Each number is 500 + 50 x the weight over its row's rms, rounded and kept within 0 to 999. Layers, rows and columns count from 0. Numbers have three digits each. The size before them is the row's rms in percent of the matrix's.

# layer 3 MLP down, 96x384, rms 0.0765, rows 0-95, columns 0-127
105:528521475493519445484443496452540429479472461486474490613544507524459499512581509488591557427448487570425491398568467478565499424546350516471557471443564471527503467545520450478583472493482438504510544577564445508497427487435516597566484436454471456430448509510484466396506486521478495553556416457518541479539576542530465518477529487492458453468374465581436464442567554520542484493570
101:449517442577478595499453524462481523576544487422571501549527414573511485451535498486520501511451598584450567469487524508505509540515532482506510456443465478549612539491450575575520542443493491428498446448448541509419436483595538619630499612487417417634538468483479483539500528395503507498488507456625513552433586541514605555455513514495517567486514552541410509460486448471569550563532
096:552492442538464449498452468423515521465566502572508520452540433415505464485472557472450455537545434545487579575609455460460484538461513477618567463596387506546501455526574612542548494499499487478413535457457454504397450522506581486401423496506518417548565553508500438520473557532522562512519548574433426427526657473503464440505514497474537487505510524472528429472473494531560442546530
101:430440504526467541494560500440550574469520452466405490482485595510526540473572484553405428551525524443470439493566439509538576472454460534492475524409513554550517618448536506462520479520446465462451478440503429484517495567612417535526514418570473517472522513496420474512459551556474571502474536510437549472414453433566427561455424522501519514528495480509524474456462462528517475427518
099:407462529504497487444511420565521475457492501497440578493484525534478458435430464555519539483469550459461483439455502501505540446430535461504433531486550564569473485550496471483547410484492529554509550516552486474551477523417529491584563480421451563558484394486542601571542520480540490420556459556534534581574488428532509513540486379404532523575488499394508554511446487466470476550559
106:447464594465510509573507543516379495562409561444476499453426450593430381490534443529488444529523452468546516470524489531447469501498471622499550546375433558440549480463480523499507484564474375521532444456479556448489493599451514508561522427490521474437538441537456485572526500562442477559481490528492470482442510502529495589489506542565477412434557526400395497481534512533525497430577
103:574522559473507604404430509522553469464498516413499474498543540451456494442426479450530431464405532498432502517495481500496576454461550540551480561416521526522576533515469507472434445530433535460484496520502565387480547514450514523573552421451529447513475461489437483489480435520521483517474537408471396529499411602571451464560432515466525511561453472498423515436430476501482424570513
103:518562485463445615538616483520466451517526447446556515583509511597508554565423533492496405513443612480513515419492531491582502453416562460489564552460513533508541446389469570512413636534452459511542529524515579525517596500457487501486480420616431541512463460471513544501570438522484419442542514492480516552453445549507529435587469508506457535596595518520555542430484414536518501561510
098:484553562513484463491475529546544505528583431543489533541407364548555476523556548507571551502494597578419432404462463512486511473482552470523561451520653481482498490399488460495529544446531551525540499490502533494552508537439496559623455475449509585550553442524487436482459420422439589503510555508440590554477543496479528499603442490533511582534537557457390514553474511457473499580515
107:543420384605531456525485474535469549410609497528469560509477524481501456494601563488473487459456444511545460400445582464464432460593539412512536444553539489463497534529505549433547510429552481498506464501481491477511497414582519495543622502546497518485493546371446524546515444478554496501548488482477486456552565553474581517548447544464542562508497395533599488485498528522492493542457
101:505411531410495507471531545460486512485452526534555479540434469461573485515443553547548522518543490531548485552508507511418500533510558440562542518538459439641568414534560555536477598537465570520508450551482463538399464442588460495437475538543509516538549476466511518554562508475525546408464542478505470407501488482478464505523601384581535474624496526466606538528385495538493420500573
106:526436503537523447543459349548498487517438425547491439538480474487501578518496507471558509490606474556441433525490492447500433582542484491525538501496502421595559590533455524516495497488490461417452502496519565560463472528565429524518469585399546461518568563536516542589510538513531452552558500488469433572571547521503458487424570473596477396491499489465535487547471492446458446489446
105:439503464460527534550580567440516491496474501429504453392538416465536476476444568520432478442394495547479516507545542549462537401570555396555431449516385547506527431473462491550509467547480554441540507504450584406568473490485453504455530513487561550487510425440499556533579446482488467536582468487603481421542548489502453534525531505447408592567464544462484489548500522537444546444485
096:603522430551532450523535544548550516420501521482470530480429516513547560460491445479529489566505400516553541577520423520519467475548541473471526448535420451510469552499549602438442564465497457549456530418473504584496450584512534529419546628437475479504528528399449494508530400447572543462537471570451486382544525445510419539402510499560521560623499505492549452586512513506526378494474
099:542462435597521488490513452489604453517518429489567510604496478501487472474560514530523576462555557615548514548539564516512414559459487549449509441417493519543435472490463439481570429507446371492463435573426544593465474530450455490519468577466489461468524452445443467424479483452556572377522588547561518570541479447447478538447561555435505435498594489594467545501460463458550537545377
097:553497402501429481424455519530494506530521564552448520534451458437514587464478399480515479414454495478452456505571551605565495516495431559584517501439540512463535495493568486475543542489481553488480477485467549502496453594581503478381445515512614497540401483459452591527495505484505498509494532519428518454437476526514468473492548537456562554518587587475474503527429467443548475479504
097:523499429619471489458514505510454507466523485551547468479538458477440564524563546531432477528534467528497479430474514563508439446424497425556552540462526532403463510488443502463539534574578461488516471600612405474559564500516450387532463453437530619570546556512561473560519508556485515481492500471487454552425424585535510447520453546425544586598520490444437495535546530524384619487466
097:530499508527618506480485446433474459421436453424458553393572436479434485429539493480527476507428491506538531475485552505448584563579517553469494579411375478466473519570484447485553529467502485588481511408579468499517528531492604469469556461462546483497535484612571477499514485557590459495430537497445462489532522457443555580445435414551505512541442441462543451552575533447551518572595
101:531510477473394541516502469545564468448422505479452607589463507486507470525483564461498434545509451477497516523511421488508535495500421563431439465520523392522400603498483452462477526507495536504424517437420555509526485570527503517581527532565466541502548443518577446523462431414499343526557474447542474475619422479461491561486518513565538525468438492573487499521590504585529591388481
098:481529452595454531456547433507556486396465390487528531496345450439520466562399395556439492505496470513508479513550523477526579452441631553509453453427400588542550435411464428576436549500559463540525550488627543496455458587500509418451454483561455534494543471476449459439553504470461593507511569559508470533507426444508452537582483474458479448492572444439459401542473361545460516441535
100:440508556516520565457488475464501467535506521478542556510428589464522454433452515479462585543550403538548412448529518531544508584498500525429497582450419432463580486571496500517483475446546431498453436476531541433452524466517443474464472499461543479511455465411460545509516473526545484443615433526445488400469526481573524520514472527482610495564432550436534523582533569500455528519444
102:462534454500495438555488516460471507517455558453500556477459452451362505439592497432613532630477479606520536442468364536442404417573533519469501463463489463585558511520473587455463487470431500501444490457474510573543406469492474538429513634506497473560465470467458471493401512463479552521526566444519459465518464411527493421456457510514535549531500522449441505491567592503470426404507
101:518576515512567544407465532532505484504482495606460514535511571475607492517581519569419385432572536527461518394523510543535605525568523469516478531384595550540427565441466441437446566474561505543569492512570459532434489522448532401498542516583536543417496484418514458485513461460627539574511482485578525492515447502451505454499439588514462494472498533486407502518539542541535537515539
100:548603523515561435519469479507467557492427613514626500559487535454554443434347498381535549496531489541550465505443521452515550531487435454592474388538553511431484423538564496464544541454512581532430506546529483513535440569380498418520551511512528414404498510585484582498534495470518570477436445508504462438554518602490555459490551444487472547533531435449457425360562454440596485483491
106:486467505590568462522470501568563490422552534504490558477496551509477420518521452567505519475520571442577602580427565414529451415500432634427445505515458550412451489497540500530463571527533421497536434576511505502406443440530589459444521477566477541523541512503450410555534463473496616541469504519523539563425485557520431466487552484554432444461527536593518512467519418518505554536510
099:407502402497517545522539577479515511490506558530453505482509490528516462599476467508411587516548529445406457470565584462465507525450480593388521471472515579482509568447544561565403487559538535465534557526485483497525491584479545509453380445426488512572489497487552481523504549489450465437599623449425616484481559478488452539454435454503466541474559537459540531602438470632461514429543
111:452465414470484503479384489474543499513436465571412558390451525463473540473530530482470524445537476566519386402543556525470493526484591456510416533580431484601483578498478433458528532464519490527488430467484464560463394534562468414470526473437555447473507492491507469441456514523478535354495470500485503439546500425378572518435499385602546453443465523414579560561549488486529540476551
097:527563533547445542546445534559514462559527415490558604495359559479503535509552486529545431539514508468480570471527535397507461430561552466438485418514462521465447507409548542492485497562515534514416454392455481503473510416569522584519538422644480535570515535511517418545517521614488456516517456591490576520557392433467502505531569550498463546516577468567449418508486495494504433478483
101:461551581421508497550534515449469507527507426547555411462503577550494532511493478522490581518485558374541524507424494480575539562503543510457427507449508532605494576508548438561602585476605427522428500522599524496564543501477503452541562547485455432521569457492497451381585529582516467569470549425595488487531447490599580449611498499504469362542535486522527385448492527524523510480516
101:502476521569548478573454477468440491561510548536453520544550465491540629473467547444515437594504523516543479493478503467430532478571600550574451477488462484515483578505422556517461490463468466502458523546491523482530514550530552506447501432447527582467469481401513423478506448533564548409588582403475512446469531529497495538476529538422459523376432492440529535474477576614574470519455
095:579512557532501508458550488388479541386501464547453520484447490417536499567351520509472451548515441508441533537519453533439456534579412454539488572443471468495464553491413451442449473457525448512548550439529518423496450523496595477490472531444530458435458541501491486534567505537545463453474497503404480406497533430494547575508415525484535474419446535511559472468507476527455510407586
106:528570493546522452529568587494426462577549446451506461526480509579512459508572444602494529504475529510515496606442543455438550570449514439483377466523544467522571446467519485485524479444565541585455417506574492508495515528534404520506573392501556507426437406496450572568538570483517549458522463533539481442490475506564489462578516547537489566532475413481575537543456511478475500526536
101:522536536394523444454544591500518410480436495462409538590557447486523494466452411392518567459479531510444464484567516463532487486551560462483521471527609542417488454425462427531508478534422591473416482509538486484511517494496552539531448502597497586513578467492510523511594602467541523557451433477457386585543504499467462476500523549418576437533519495512524642514417464542531505449469
103:535562568466421522515455526582476417500566483563445561552665522468565428471374402461501530464481469492495544564400497502502423560518444468484458433469537440431516450467483487544519464587471533549525398523535391454460545563424526523525497529580512495439508492550608496464513513609444458462471466532507488561507461576527491604500517482427516486440457506488522465544459453474426573408521
097:449488550579456453507431467479442543533501573568510505491533511487468505395435564406495527500541478443495509540539420433513529543558543546539511422502533402571449580476556497530571464474559481462478536551458447461524398430436540502494536491510390568538439527435536507553541541432461510504514514479551544493517466489544616479547558522442450579456422490575490437495496402525471487589413
105:518548435520549501494450462381451467567448532583539431562524433448487479610533573449507440541555513418474543461545494510529485537477379466483526425583480485525468435542485524547529450494491554485431545503465454437484480536465403488440500534485534554466549477495531457467544575549551411606547561476454443500535495460533500514447501520595559503427522485549498571424533461489471554418555
102:542539577535502522511464502538418484475483566465499511478504445497426542551552438459534633474457468549527472557428513511473455502510530552452520514451491475457466523585481579548538456523539457552574526465395500474612483390443498488584464485474495394464445487459438512563542538464513528408444467420550470532517446463593555460496429498571582511482523524460600469493466562445493477513413
097:529447595497508583442634436507534440463449576426581497511509573438542439516482430507500470507403548449480530443524532531521574483442524558421581538408388574418496534545426504546454543548476524586512445549395487482494531459453552542570525484482499405493491411522536462496532507461451469622560431511491451475517526553487497510537458496452502518516456535487497472460527440501465583470583
097:490577477507523483443532504542401455483447493490511505603577497408501575554478496385438450528513439475517578518483450529493420524552517565467452509472467456431436589446486469558551543522415469573535440557519485552437431542529512510442595457511479451471498521495455481529492513531510479425536567388548581585531534533443453548471489542458493452453518548519464461511471510494574490434518
105:518523422449485500587534476431501518496417515539417398506473520549431498536473521528465474532530517466495480500525460414511423483497616416566508439559471572421455481586537541470522425508430479480457544445537509534591630510469451525506523555473409475561436490419470540404480528467554578513480511577487528462572423472582533469502437637500477521498496464511607425473501572530447480607432
094:558516424479491476493483482521502543564576519485487459438537503562537440565501553479601482448469560585500536480457427455385511443443597439508517438545438495479495472494449514561573456542475521516423564598508448548488500503489419518536524505457403572589508451513449488462496479492417445511476546410519480458457429516506519379519585496541550499421554539558414474508509510498427519514497
102:515504465564404488527557446509520597449587559524517494490530449543496436524529519516448492442526428558569428617535555563453470445445492478538519462527564503596539427441579493436415564607490442406487486541435478466529520442556404527561518479457461551480501471460377464532451497552560564568443525493443518459481547424562548484567530491444575504474486475568528562512401418510425443549443
100:627555463629473459549463576463521477462562454508513490556503604548516447531455500453500522425436561439473462580456461476513559460436489549499497535426491489463557487532384458572439399431572534450476374519536494478509497535477503559391601471586508499518562548594536423524585558555520453571505463510516448465410468489522536545552496532515505553468562405419479551450551477538571431479508
101:449548552457535473475545510469503579566608515428527532538534471473464419531575548427425489423522538481513420483513485471541486469506520554467485456498492450565553477519596475523562484471504462475584521477450557486426536523498439577414508542502531531470487602513447390474457523524612574455507471528417520516492555451570511604587544578483418503475416445454522523522514503494473532427508
097:527461499483508457545452495543463476572498586521508505522566466555512461528490503479495606442561539478514481580456437516551516559510548441557424490595563482539474514482520487548506526488441560420493584462492464424418478455525454536522460512490478436520438474515543460457495523533487511490510443519558499463561509547493464453446574480546448466516454515434428575570435606532582444499609
101:546523568435477499480512437463550555454490502411496536504426481549458542462458529474514470450457422508558554488469475534456529464521490511488482633508470462497497548510436496478515537439500487455528504441533514470572612457519463491525456574532546529547526503446504417462525566504432513423441506541502505482489520495430421396463521533541508492491505581515424478455527410536529442533447
096:498509517528495464437507576568453556550455494524488482497511581528414437502516456433438459444465464565482544462450580591505489526528515500585488464495452426577580512453417453557444507474517523488515579558468606578529445433440460416521548500482479455450469464472527431507488472448418591500480441462498508481482455515477564484554463480512546533553505571470519550439575376450623459550557
093:536459482537471527481396522520524488540522567538614450459454491451536456508539503493497518476498511560514494469401505490439419564430520425609514470536443505502530486492458534509623601448542488530439486521455485524471416522531459592559514474548586542501526442509484546521450465567514517455526532545601469536563426481491586415454472501414611439607561434465504520474506566477502597526530
094:529550458577477533550475462510571535523532429427511482513476489489529548565542473429453458440515563473462538515542563534435495455538478570390439555557577498481462515501556583548595592422549436421524528431477519409476419505537533506503387525505546499557608466499488535450552523429580426391563487436461534526495551536467485477479553538511475413460571498413468527452427487555358474435493
104:498372474535474448480558483516509518453518544496434542462524570512514447578530573419553513454463456474556546519618523469498443433482526493488583495432551556487456455435444421359441474555539514514478498469507458505562568524579485501417582468493468487498558515521541503504426424529543517562429528548426439516602468535520496514507384444491411503420501499436557456479457382468403533439510
105:505502515505435535440511522453479487440503585463549413529417455550546441579566464507530502426437456504448480500537535629494418483418581478468534602516430543548565537420523518475456565410540436418531424490557463515502629507532487524483533484483508520527454497433479482523454488414465454507458529516477540499511523503522479530561490522416632444511435455511566570367485479442492616554484
104:467586461559449510556570485477473452557423440514431495558491549581463561472596448580550555509445510439356382502487500533447494458427396504432539483451524493520425490501501502581431501498474483414490496518558517544525579590498509553515537411453411553467454427539641447454538518541547540551545457444518508521456513536545472517498535600544441573548420568538562452464458557556530531525564
097:580501500535488568415458518511528613596533490514450497457557548448500475528491519424547430574463491521568548497436366501443501480463611559455520550481498496630523534525532501514411353492497538441580472570477594472491529545516543574454529440511449471496475487569525478462537535530564561464491534607562540480507564525528530533496521483439501476471469554459571502508587569493548441479477
101:467558468404548451430484530515545530459537507620423525563568451552471458483494493473503445461480509531440570448407489503619512524510506478454527424535469523460477584470454487520483495445518464557459592524523483483450432506454554501511485571477455540422514470430432470395445435532446414485504473509431475564489451450439441513428497498445451501459459429594573499500437575543504484591622
099:379471553497449409612429518508545483493531514550494436509467491448578539535499516567437447498534492477452533475414516415412568535473463535428530473547470563513577567453491519411472583519484475517467505626532476556464452551538431494434479453520423514480565607552496429433487543510449491443488539523509483533574482467477449438549438449437445490498398486485549470478516519448493520440537
097:457563462451483515430516501460420456509433406526425471530485498536495528506486577562448419501491452474494521564403506497574540548438403530466506455476472448438497474517526536467528506549449517530430563518562508484573426468495528528443505523405511566411512417542560512407504501462457489509495499430455564436494577450501476569532535486460374540458451536478436547538529505573452549485605
102:471565548398582510518555443427551473459538559462447512425511532558497451522463524588491395606502481614500532470496417492395482454433550566575611437517544492417558450518400445464454457472459471533469530474437480484580459513452538497531449465499510518489469515454601502539504468529481559521411504493389480477437578543529473546516442481553480462493557594509437446429529413524549492538452
097:458510527537582521475561532393451437495481537579577508554538455582578625522472483529495491493467481438497388518557514497506541526536524529542477441493462558469511433581416429484546502562563436524506427495590517534517497558438439479534502525517415491538512464550435589491531430440516474487446477460509501498536481438434518544511474421435464587580549442500568509480534514475532516534470
093:375506487468575462516528401541483482530495548465551383546499575498498550495473467553487527636546559466439479561469462470494501580467498436500459506484593471533421473533434438608431515511522407520559476466376525484536586562534485597525427560605480511458495547499529419539503605493606574636550470574486499453438507374503570418482512517478457539495568454590419533521472510487557536542574
103:574597576528426525462516537496414476468508482499470499457498521565494481523456400533546491444427541561594356592449545563491552517441563439497524378503478544421572520475491470568555567496466545473561554454505528429475490561559507592468495484544551468506478475529432610428598468526470532496616549526497444553494450507497465556594555544551517462567460524453537472497434452520550481542524
099:525551454500451577574522508422528505550496421431457434441554437563433422509490572505468468468596489498457521474481530495480443503471403496485464579510527585514574512575578395575571548478553582466439470527601586406530507550496491542499477419527479529469440472513540427435445527517529485482522501502622552491484506491514573466487608539545516557407532514436681587516522467538513623541503
098:475561541526539523548469534421551563459552548413459492493418535443438577461543479508540490580538488474472508432391460601504572555553492490470466563568493457473424539449521442517481487539555519623496510536512446525446423408531527514503573458560493448544502480489541563531522422424420465597460529505436518441449534444554509486513461402528507610461489454512575494508570552524448556452490
097:498514483562549491541538471531432517468552480465510431454547558535504424473540509559525424534464519460495522501564515553579468424482510539653546533462583506537437491549499434452492505519469521444510484417513502432481527425468524541598525564493500518448381500480443588458595500514436542523448556478572419498417450596528546457502564500492497503528478485465443512503557562591496420577470
106:429485450541522526505518468458576469466507500525495481525511549461586419511501438485539495509479615504457538540511577526580482507560510452499418572488522496540517539414553496549490513434599394439574573567598544517512538544385517465504423465517435537496427537533507431532537507544568546483407442485373517549524463450419569522505455470470520424619530455507490520457547442448488596556464
096:559531415395549451425528437396514473503432426532456465455388525595541508400474470483494479445494518549480472479367470473560565581536464413456472487496470402546483553491566432560494425451408502469568523441464517508506505491447528520507523456462579412450537582500500491494478505483440535533467451441472510482507458500557568504509505469495543460449457552512559538510614472479583515486473
101:451512576501503605451551580518493428485588436554593522456467482499479530522511465528533501559465497502540507489491538545523423504535500545481513525462478549402502457563470488521480524575581503534512525653573497477457475452493548470571484414587450517460532577468546461486463470439406500438495517509471521506481493590558513452530421556488512463475480423430515528480498493448501475620472
098:468502542485521466387442497478507481551593525471462512388468499453526570595429568393500549519457487597532427550479496519456422464477632450561448444551518425470443431452524560501576510618528434596540493447462525544501466512481500535578453553531527557573457503490506505427492501518531578502507526469489559435536482500482464474479425472449463485521462519492511530540506621499458509463526
098:497502424437529581552450464486584520573441518549510561478447493473496597500471473500445558600470361486504469440545456502487419461575506495559491490481579480499416571481539569572543440467453458529469500488562510654502539503501420470442513519535449519464530477539465501533445629455553550459495534480479530520476565542408530542431541575529558408538494525534497563522539576569536504504526
098:578439492454524514535586478497589490536543507510540519564582500410599494512519557520431466509441476555547488512518543483500504563418551540494512601402557529491447522433488552473574565555494531561518463435406489587565483536503486596577484498450477462506545432454448557514515537459575412602553598483437588429433443504449490472558513546499491422533465613440474535526497579526536426446517
100:460454400591548416406444489431490519425471507617564436480404515520482455539458421334573534605544521563419430485490446570591539537569519510524563528460537491555522449569501462472486434528526565519496623492519456508470467512478430531448553502531565460526447575512537479492530389517499483472532466497445454634545478536503582432458539546534525503590507460469494493521538519358462435520441
098:486474599473452474545450463561524504539583468518555550544518406596556434491518556526595496406517515501553520586578482426510475505450371510482528448526521503487467537532433561504469431447453408599547442572535421525530413502492574425532572496488466485578479511465549555542461550583572466433524467545574500555473494617460584535569481499537560551439481372457456458505472534588491547476443
096:530499474420462476517574573442564450416442554453488433501478501436497514538463558414456440488587428443559463495434467479571459426557508511448467517493526474529516445477566478478434520627448484480432371471480543456505565459528513545427406511643584546481541500539501453480561568460423479495593576499436514434583528489452527537552537455564535520561491575504457517463478468503518545562528
100:387533522579505447536496496437582500502462600413517502495528504521451453535591557541483415548451488500454532576548477455514440558514488462580409484474523508574508427562513488504472448479488507434445460455540532448482457548408411476487455465552423542504486411514530500518549598493513438563465496528483436646565499492441443433549555530454461606521570508562484538509521483527514540594530
092:571502463519478529438512477457518457516584554435614416579517530436495536374446556458444545492458480447519456522460518534430478563506514493465572443575511458565462609514469602489621435419487494495569543438451465533429486500527560520540531569548501439468388542476521412569470531544485612529507531486456543518430501578524575510506542473509629523484549556583422494527442506439495415571535
102:407591497431536498476511386598420402363589544488579490495552518488495454558460524550474461527567459522457482463497490532569521489502474492545482512555505455575512467489480491467521519529491569517516572412579501465392514388524467506526485496507503458463406475483610471494534460452504476574522549442505503497509435535397528576548429433481469592466471527487507547459500528520568404484520
099:545474455500460483491470563553503536559470460444486505507580527495505572387505531511433430504552514531569488488522488454483463568437609554579447532499478521527550516414471443502465470467483472531517508435418502509560444519613547527452486451581538487535483519445417491536441559471489502512431446588432509404537585521467579507451523421516487471444540638523470493485490504534483538536509
096:517499593414453425476459475414566456507471475459445505436460484493433504455546501522540542539560598533491574488467541539445563528465447475574587541495543482533442430560557496582473543494474512545469457413478485449511491473454490449593578513467493544518489524558506560505484553446426442541430415503537452496460589448554431582435523444494520562519532484574470566569619447556484552497495
098:610461486500521570483507451581500557418480543491451507457557594523546557481591583584517488459550564546400598529420490461443530460447508503473546494585446500498535569485478550440429503581505533527513602418487526456471544350553461501576612546548466486568501521447501493521503523562491499505543588469471535498449473571574427457510430570563521476497522510505411450554512463550541509458497
093:536433502407578549477557561462513503492537494510520482511512564457509567419604563524536480404483483418473536528517426415538543560422442546454473442524593492427497452474434533444481436546500473497529480570475565402517566548461490571550473476483426429540360544510469568495478426516472568488526530471614498490536455488506520494462465519518594553527482562478425534487538503505394460546472
099:532482546474450499481461580447516517485499462474415530451512512492539487521481574497446463468393440379472441485477448504503401505454512574544467457547536584497519478484522542579542502611518460533541466453526583471556539503539466499507450504558516536452469459572527549448531580580454491550494509575501496411474482572511475510579513485511437488451516406399446460440452503521509513400537
097:575512549468577582444500517546508481542556517528543524565529529482591488447478547518505441498526476532514506483489531499547507491492442429484563566531497481451499411541523549524452514562546469516533512490511463594439494426495560544558396495472558515491496539487580579485502536450594493529561560611539544486429453547500521542548498605546552524546606621456376447521482431473456457505513
099:511468535507551444482492439484483451496553565535643483545586617457442454406534462450507428579545528435570555452434543505545559536552458526608454483445545444536450417566418480495541496500464564409511454478471519463534451456535552484465528511524512456618466503547424532464466449482482471518475561432506439532452462577571449449477523469464533589475529557638428459538543508456529479533465
097:462552478556530423605474497441529455580495533462596463541657498528477462511509498561562522411433502440424476585357453587526481505470490549489447555556473534558531447477536504490581478445428498527495482603473479519550491493514465465460436468478510490475484475508498501532514608499488501498406538535569530536555497486467545584478568475484434481439495523557470539535421511539530576518540
103:553595530493464483393479449513474476393527462502509501423469493508556547438472490447441423537558435505478584489554508463508517557536518458506447646444490450576515491502420544542513510557471491511498509501523548405407545500481505543517541486497534450405445427463539471493576437421499474549511419520436448494541463475492415508377493603510492433506483420455497559488513596440462487457559
106:484372479466477525419467429511502562484456578476496555455441458502460540530446450459601465470564535476427595535476518503496521460502426441535493535436497558525564502546541587437494527529498502499438578480480537439510554502566592554556491479545482558475483533538491488446418470522430517515550478550430567446489490555529474518491510579490474544465577519523556481490512439507511465508533
101:513461467619587407578451551538453388460542493539581475568501497537478487568514468492481458503448447531461493548541470534477518535568493475473469475505545533394504409566522492420525527495461488502574490500467525526470539541517522572469629479515535432406465576536510531500453479425476590401544499443547490569535489502537572507516458568399507552460509454545404455457495612487467441388443
098:471507518462566517413529396577547395514456511461603483552616543450485494449536457526479497429524546573473576447462518488451452472463444486567632518507416549467539421494498473463436526522500501475403533445531584463468464554435458434540426449417474474528397531433516565483477514554450507520513446416528425467436603444434448498464518416509531449578576513519496456481490601523531484595497
099:539499462569506474534525406499496570508532524422494588452517429472476555428560480535509535498495405513521448463508529462496461502447479490541539497450497457610583547523517568455453403547479443477573381533477474563546448406520407496492506422497616477574525427474493488620512482460491496427430474472590460526507466514539493552517556405564495507544540598489453480513502424483479460505397
097:384581538545448517578511528556545528504545474532497572574466417508482473532461428464553457460450519556545478546453562408542482494580510495577429457556557526484440498456549449454574571343550443508584524581511443552471524532484460454539629391554498500484481487514629468483514432575464482495460513529394515574425514503460511514536489527506471477527531509383462474413497442473500487513553
095:477561529577586517541418448484563523531539526432504544463565565466466501440492461567472508503510470557521535465543425573508502489516466489475588463516528533549432487483520431521521563479541538519409571443465469378484543437419482472538514507458515419458462524507503535544514471427550445537445470579566448489549384582447396464487502553422553445475510536544510468427551508491411531491472
100:478464526554471563584606492501461546554475471451467431500569472531532516565596482401523481443567437445516494407503506492496498465520481482604514440488528534546467506489452512504417517460512495542488473502478548631534469531472504448513481444553491429504507515473483505440443617606502451474417458440487538507532494563484517540503504502488594493535484525467488464576497528518588491564501
101:436488489510542436528498427408546443520521441453396567538486483587466442522543535467456475455590467485554495553455540444375488528595555483619523463528548510620521559602488465578560401413403516474489532490481540410469459457446481546467560519550404444564476469455561508512508585476524535446578541450420455458542551540494561598538478459486456542424567544489455421487439505534504496489415
101:394515519509470534518490559555471529452475522486451508555428452476549519497456408537525500537493499477433507527613515465460535455424473596336533484486480566406569490521558451495476500488504508546554451471552376447453497484419492419481550498573474528451520458592574407492565522555512455482558475506502539519442459441511468497543537378440486534592393554398617504500470405471566522463517
105:488547541497438512425458433534458531523411503457470427444556447533406461522466538432467473531459551358479486548511449419514489515512428618451515495558532493513428561586491408569486534469590487431449579456413506494604478474446414477492539477565482386551497455593563474450540605412485446521485453488572556559549469550499449472541536533521479580456451463506472530400515596511503489465587
104:458447460488531528466450474610482529456537468521458430517543461443487570499540482555571544515462475450528512448595559539541534499505463462453428557481432477512601469461478575482469477536493534458550510427443534424467498509525438509521416568364504544461398513378448598521415512546547446440562510535543581543493583490564366465534557533602515532565535543471584466503461542516420581436493
102:452486438501406536484561553559517522559579563567541533570549494486570468531514534562541435433487434487511546512507546531485603584512519427451413581458634482480467486481498438440482505475509517475553539495509487417415494531517447547527430456579495475460475460611512597531553511489433470553563530539544528442524421473469505528503553575454425528456447406553456501430487486475461554541524